{"n_layer": 16, "d_model": 384, "n_head": 6, "n_kv_head": 3, "head_dim": 32, "d_mlp": 1024, "vocab_size": 2231, "activation": "swiglu", "norm": "rmsnorm", "norm_place": "pre", "norm_eps": 1e-05, "positions": "rope", "rope_base": 10000.0, "rope_fraction": 0.25, "qk_norm": true, "attn_scale": 0.414, "bias": "none", "tie_embeddings": false, "parallel_block": false, "extras": ["value residuals", "a smear gate", "learned residual scales", "weighted sums over earlier layers", "capped logits"], "init": "normal", "init_std_qkv": 0.0198, "init_std_o": 0.00494, "init_std_up": 0.0198, "init_std_down": 0.00214, "optimizer": "muon_variant", "lr": 0.0201, "lr_mult_o": 1.57, "lr_mult_down": 2.0, "beta1": 0.9, "lr_head": 0.0051, "warmup_steps": 0, "schedule": "wsd", "decay_fraction": 1.0, "decay_shape": "pow", "final_lr_fraction": 0.0, "batch_tokens": 65536, "seq_len": 1024, "doc_mask": true, "train_tokens": 352900000, "steps": 5385, "dataset": "wikipedia_en"}
Each number is 128 + 32 x the weight over its row's rms, rounded and kept within 0 to 255. Layers, rows and columns count from 0. Numbers have three digits each. The size before them is the row's rms in percent of the matrix's.

# up: layer 6 MLP up, 1024x384, rms 0.148, rows 546-556, columns 0-191
# down: layer 6 MLP down (transposed), 1024x384, rms 0.108, rows 546-556, columns 0-191
# gate: layer 6 MLP gate, 1024x384, rms 0.137, rows 547-557, columns 0-191
up546 106:123102139103102120138158111102153111129105127181130094171061120154115197155121134185039130132128177104181143153154104116094093134111132126111111111183178167111099180187099155132164120141130137091087160089209154164090116120088119114061159101153109155155099156142095100182118121168142126145146102153095180113094191120133154178111182095172122061141120104113121103208137105114144126108161051143096130121192155075117073095089139088120124093154126087103113140144110141151072131138122131079103081117124134097119131080054108101200139147137185097105143117144207164102100124210113129094
down546 106:150123140048128160139097177092126080085082129179133166173148156059129162145099110154057172144117166127123112143134125178084119063099185168122098122106065158083151159126166185187123139142114064164129137136134074143084153187082126146192131138144068209108205117125121155135123116128114102186094126115113135108146129085154159124112104136150107128125219157120131082140169133137116092222185137138122139180126126141140139174091118121101170104038125131138117148107172137108166127151108128150135141116163110124106167136104127068127112129091138109088139127082135126116084104152162128124
gate547 113:155072100079072024065128177091108147138172111103097164122164133132155134140082098130140117210165136220090130089151147144098086087135085119156094112096164153147149131130135082120096096149127110104176181135138091115168172131199158090137188092154132161104102131146082080121098113112091074139103058110093154156095143126158133089139152214161140130096110157172182148149156171154071123112137113070122137147105132110154156070095129161060190118180053176080128118119090097110134090098142134161111159071165126184177063136131141125144193082133127093180109152117166124158182075120156150123
up547 113:158144102087176130172141167125144112134125135124146063094094102103141123138094096132131111120134114102106107094137146134134143094144156136117110138139125125135086102058185186093155128140169146162128133113122090138118153083075131157103109157080101169094114104061128144132134072173146085107070063076100124163115171182116157148132143149077071188152151080128107147072197172158118036187107163107065145155123037065101092080130178115141139071114135182148125106129103130073044098090159160126163142131115136090075127152093133167156100127116072143183081082092086129135128127145154133115
down547 116:144140117164109112107095095172206177127124069141121122124109066116090107200119146119101129137083093139160080132195164168134106106127108099134122139127155131151110124186131097142162133148091085119172180157181188121101089141204158193115128168146104134152163109150066123130135037119188107131111097097150177136171107098146107086134108089120114124141093150164142065080142051093122128189061089122116104094153130145161155168109150074143162100189078131153121082068154110144063109135213188164066135132210062155174128120160182133141116140094161119111132153101138100141110109105107159138
gate548 112:089141081165148163224165102070147129128146084109142119123177166160162162111141089146110137147116151106108158111132076116198144058155123115134149141143121154133180158091155132163138104132068163104115137053151171114188116126080160120158155184119151173095148152189106123161130124129079151134071120118090094156170105153132172157157152112127114090120193108113122103047193089101183154086133165145083081164112106099157115086117151145082089148130174145159119126119093136165062080100078144169128070132114102147105172121133107113061066103154156102099131150137121129133133139113086130128
up548 108:125144098178149119100117052112207083131172116116057109152094152118186145154173141108183067162176149122113087176121067149166133123164191062170134124143123097133158098121158150083134165072168104119158203078175123147127151101129077153100107109131134177191144125111147063104181132190100097129138121121184126167187151125136116118137082136203160147110158134114088132163122172146146130200094108092180155138128138159093154166147120172111125145133113111122127149121126070098124132146184088101112119131101101112133185149111132157127113126149077110136088143136141131125107111109154164118
down548 112:149136133134114202137150163095158138167084119062148159133145142150170151169143209125114147088125117096107119096108088128138102148122104181098140135082134152081141133143145135188125165103114131133129150080165175064111155095141085116110122144123164114127112141118210122124137171134073139165193120112143141123160119099073121117157087157073074128092181150147125183195132215164155118145088160098166165155102166075136187131143146133176159121113096213136132090131091150128132118123169182124123167078090192146186148182063178142105096104079090124126106103118119113139146142144187129083
gate549 087:118112060146139207144144131103154095081090146150080128055113130094096122112125176108134137131093114180080094170137161095125151125181113130099144133105112161140102104015148117162172108147120155156172159122088091103123159143071116134131148098126159148119170129087118132108163070068061151077143096196170126115103111169168159116108137149142102141127164187110090088168142118133148168107160122117112159155097162093180134118124158158126037163163128117153145136109097106119126034105106110109127105062104167088137176091179120134114104109102166134201136129091111113154143120085126097152
up549 086:175120073113111124172087134041173157187154144142111156121198130036200171151122172143047096117120083157197184150151166156100156114074100143108122078139118108126078143141157151134111123123127081106179078194155172163142116157101111119102117095128074116174137147094084130122167136120104120128117138164098111125150198104084129127094088198183128086134097129143108039106103144112081165112091132166151109135147106160164181118122120142106117131124105094145126150141123181126099147156137187096124162132166127124124106166132126130125138124121116079100171136164092127067171121168140092099
down549 084:181121169188109119188140137126102088090117155126136128107080072131120106152088079154183152169126079090204196147094103102127143127172085100150121140113093117146109107099082151108122102140110105111104138170090166112133195089111162129152152118140181125119139150141132159153102119161083172094156080182145165138141084171118148114131112130131138168112133141111082137158125139086115194151101138115106154111120142165090101114147122075118153153090155111076124143169140197089055135150106185130078117175119206162093112119163198134152115110156103116105149158120156120145154101153147159096
gate550 095:174136103180091078088113121166205132100137103149169166137103102143104069142150104130106132120132120081145177140193151113150121101188132140105137115181130161105060153148092120141219138146087172149066200076046176176143105093139107085122105168104139150145124109183116106167143112084183120119201132090132141161130161121156086137152113131087132127086100154137093160090115069186124177144192091123154151169116114169155185155188137095136159175122108173112104135144114101104116143105102136175106119122073147140118184148146149119113106101100149142137116073146111129092154121182154148165
up550 099:109097076130072103145150239137168153078149146159117121147151075110105147129136107162122097197126156131177103182113151175115106112118185133113128144116130193087140083118115140147174189138122195139097148132078084143090134137132085116140115128149111127152163119138207169113138091104178128168158129111136133210115107098129103154108151128118123097100161122097161056126170175135161145109135090128123163205108123168156137185128135119188132206173164127081100132123040091112160126078112151170129095094065088128110106137119094132125135105099160217179141136156135135125119141138135138112
down550 099:186126150108115129134136113153142120146133132140108105061102105133138204143103086063128093109213080109173079153159087115103131167159149183128170137189150128173150120159162143125157104150170159125105133135145112086176175190148134146146096107128150120131090149133154068138076119158143135134106127131103116134155164109148170090106190051124126141127092167126072161102137112122182149095167144187116116146135089127136125128143140105128135201133129119130151084157081067098167117079151147092115101142171121078087189124141107123146155156211047134104137091151169119108133133104119113147
gate551 099:096192097126177136100194073129112138101150133063168158165182110099150151113146121131166109182123131189147089118126120092163089171086132084152167121184123089076103158170130166135145100121099118127127198161172123134137121085159092139132152131178166184069165130108134111113118128130148117201163166150094109138111151137118144132141138119128150130084200123135109145148110133091158159157135080091155065155077148171112116112156125142179117098116184136120063165105100138133140140098124103167078122147131114142065181166113093177130164137085145153092110114140168107088141151186082133108
up551 099:174191079116100178123131126127099132059124150094130122201119181149159114086127098161086153153130083166175113132107167211118126138102123123132102172104122138165128199147059165128122101197058217101105099083177137150102073108159133147164180087120135146113115137124153128172164080167147090164161109059182088200118162140128133119133150109132098123048131082106121105168115103153097171139085115110146165183166099117135164096131121148113130049094088106117083106183163159114085136125109094164121113129090109104120149138130128157099105090147102107101214138131139100142107189151132130125
down551 095:072121134144090172129151126171141123074147177178069178147152079154141218115095119081117122131044141128229107164132170142131175133161143136158134126116099168107143186103127136090131147110081132071080100101157078073159104075113122122102128119115120147139127116137118173172124107174137156128092165152153109113133109107157105147133124107144140101156176132170146085160183123160123083117157089132121138177128109139107194116129179159154099165068134107088117173064088101096148071159155134075149052099081143092078111099125090162146107133115096131120091167072118146159064124118120113169
gate552 090:126116141165172109108155112080187159194133083112130137222140091096089079134192122144112099096095110040146175078138142176174125093109113122109114136103129149121105126131121156138107113140155134151093101137127100186100117165156064104188136145161107114133110119176129163160131115102170059160105060181104119141153074106077134161127132184133166104079143099085100145125074141129153125098144120170181102178112095084134129102134060183160108130092136143072161103113175158109097136138106083138120087143133154196146141132155115124164167094141088105131128084101136125101134102159139110142
up552 092:162142130125160146198087139110119163116163085087073184150181123119148126127197124154120156141094096127160121147125141138110138117132109101143107118166140140104112150140104112081121149138108165092154068056147128124111126122122141148091135192129137187142124138151123191128095108062056131078128150153153129159132081075125152087148173122194134147101092113111105216177152170109169149121152142084129169107186082137205138178193175128151125108152137115129096113141178111141164116127134112110119102126090047094109157108100138129167199106153077132174129148088115112200124096104128111112
down552 088:130115139162175092153140171140099101125167100135100120204124134127129160138231100113084133131127189115115144100132160110160185113156100143070117164133116094140102101098134112142086130142144123152107105115168134086142145118138123177092187150097151126113117150106092054183089168141092134164122169164153113134107168104100101191146092115156178155094112194098078137132151129102211129106140146108101113118124113157164117122160078140151124085093046138130106129105125154117055158142113173128176104138086155170139114176139117074121120124155095152124194211137158123107182151117040123138
gate553 103:193142066184103081130024151154177132130114149118098117142195147137120225113120093107077070144074162090130167107099104085111108131196107110146018065125157049129166194117166103040081097104113133171130136091156131161108183130136161153119119176145118064140115133158172150099101153104121113147112100134115091099131128118081096135173141091106117121145105112150094180140124080153087171099161124105174090149118107156127067128155145139147093156141137139201175048129150141139158123144110109161188156139147157140072160122113064125071149156132132139144164121154173136124109135137084160143
up553 098:163173054127114048131125158151136180047071132103140161174195125124122110129184162111090121126119156047167168151133129147152166067126131166137114122116166153134126177173126177149114128106136131149105122113143147100111125131091127137157129132118093171136113138162147156140125158130168181143068136139099083115165145132129131092176121159113083123176162125083156128111125128111072112178124134136166143199116137107052090165171129138192105146112121166175133160182076152173131193134134111163134129079096145131127156145108061177078101136083091120117116115092163185096136131155137156164
down553 099:116138126175084139159119131187119092130116118131126078154075130144138097150107153134068121081158080121122096135148094170158136127109123109176121086135158070133154092109141090117111152103163130148134085127169124148090104152154156119125104131122187135116086140126133139130118154093180180133081188150085188148119166149105131178142185096127109122137115150177092058066099084095180147086166120073158084208157170105074121113148120107126137087141156178106109144166121123094125193148166071113116120140150118127118157113194096194104095154133086103125108116162118083127059114216151103156
gate554 092:110113123190096201138138101128069149134108123152087125171160147087161092084047076118127101071129135076177092143165143117124106111173136177104186174093169167101109130155137179086155128088118163108115113149074159148160170080177125123155138143096183112124169132086106157139111118158176181156117141110157130132142151073063106089133160159113147112106182127114152110097165098165138142108159131137091104164100122129109097182090132102126095121101159114155105118154143145161156112150167109097167128127161175154157116189156113102115085131108092168129110088160165092117140105091144148143
up554 092:149156146100174162139153130158152140106102069151117118145089098158114115140105134090136134118077158105107177125122135143126142124128117125123153097135198161123113091142138080170114160128151204086162153150114115144105118140102146139158136128148143153141152135076121125148148136108167211149145160108137093157098150149102115150172135211095172073153087122102136118127088140165118143115141126078178126084124140086088083083131141067153124148172184137110147116127105142148147136159106173110127148183127169102126114120128114133139202132115173083102095066152119114163037052158132180082
down554 093:137110075186106136164177106132123120104151075120139185175121137147134106087150126124109109089141140161148081123165134098147106240133130131135127104102043160059150121123117123140120121140150138119114153112128142162173141066131139106111080128111147168088154101159111162070115101124200093136150107159116142143113081086154112143136110069127080125104135191095070130151114186118140140188152108169080154134093195077138170097139138141155144162146150166096143111118172160122154170230120131116103135138165125142146135129183154141162140082137127189107207136072126132102092088087134150114
gate555 107:108166177153174130120059127125165106164104174066108128202143080139095138159129120110121147090117090094155156148201134152147129117134109112146113133145094174161089200128127095133087097117121086199099114079126160105083166127125145091157163127172179156186198098143120165089071147116119074043169107124099169171089143098126140170125150126088106076096128106146176082162164188114155085080132139086087122118082191115176197132171096102143123105131113132092188073091113086151120137085095138085158123112090094129144072151106126174124109134134110131069149163150133117209114102148119171190
up555 106:130129069082175120115108146145122140094197109127147104123130158088133156114102177128075134134124175136133093109125171085061159122087188121134148147145103106105167141106149145143127159136138122095116198113171108109165117139166110159123106178084090135093133147138172077171146143130150120136154147154099193122111050120111140099188075092131134154160042143143147186059122069148088173226149183198105184114104121136125090094191173146123108110129131157153165208126181095143130135156195158112207122186137100143138100162094098120151125161143073111129137149192141119050115146099121069123
down555 109:150077142113112114145152148128083143138145158118122183107143156052132082091120120166153137138137179126169069077145194129084174118080087156123149129114177148084097161125191062137085120175157132111140086080165123141138137206143129077140112113130176095137170080103168090145102182183164111093135155091085155126082118139144104103153130189066114133156179155152155079155139110152169110181144124120138109144137182109118164127166153143106143191063130122100113069077105147121117107155148161104127126191135097132155122147109079140078103128180183131165115116144093105106151101119105153098
gate556 107:137157133166185146164201145120154122074156146150133176121200161028108141146110167118145144116128148120163199155123147152103194163133206159150162163176136117122056165197112126117149164193047155092146135088150136112129102112158130128093154141220084084192105121169155103132139112158121142138142137132114181128107157158087079128158141149213100201130154155174146153145060130101112155132190105097102122137145098123150128085138098112087134113212096171106107158144156168124124102099136172164099177108164172101081081132127129131087182157094144116087143153153142128159139167150101087084
up556 109:148126082117108138145197137119114151103109132147195161145104156097170119136062246084109128151182096121141100150102134155093188164105103118164163117150174132156113175170147088105088132159089157126111093115170128117184135153150128192108109089121132159197122132093114127119153156148124168164123053149113178157094098104129119141160142146182132195082065115138144115204130142114123168099096120081147152082127098104160116098114140184048210116145104127086113090148167153093124097123113144105092110095163123146136125082131151154186095175058089148162189130106125157158143108124083110189
down556 109:136104122127133146148089122075129137162092155161133132133172133083141120183133144098155143146145119143175157153093063116145128177192147188112123112130161167155144170129123147145110138066120119101094064127081163073164165162130095192089155119109157104104115081137102082138134146165136076067124161097113117150175055124129131121133137094123073134077062100112126192070134148104176162092147105115046149188122070077133119115118120166149122194118073148116086130094117120152161082158153140124166135129109133067107112082067084076176125103105092160184146134157143195109121084101096107122
gate557 084:138139134165110094162150144159074162119068086169139141118145070140162099161105163133071201130130118142179107157110174134090163127147132096123134176125078138153055149084128097118160112132167140117139142111087174180104064150140138115089146147152096052152101082143144144143115133169170158114227126100098150079129137163131142144157093109105134136140139136138133154185144133120112081094116119073125129100203092123102060181160117139096166118112153125151091137158142138078141081101077096208113106134119138096147146135130115094075119110087147113091118113168149164126123198108101132112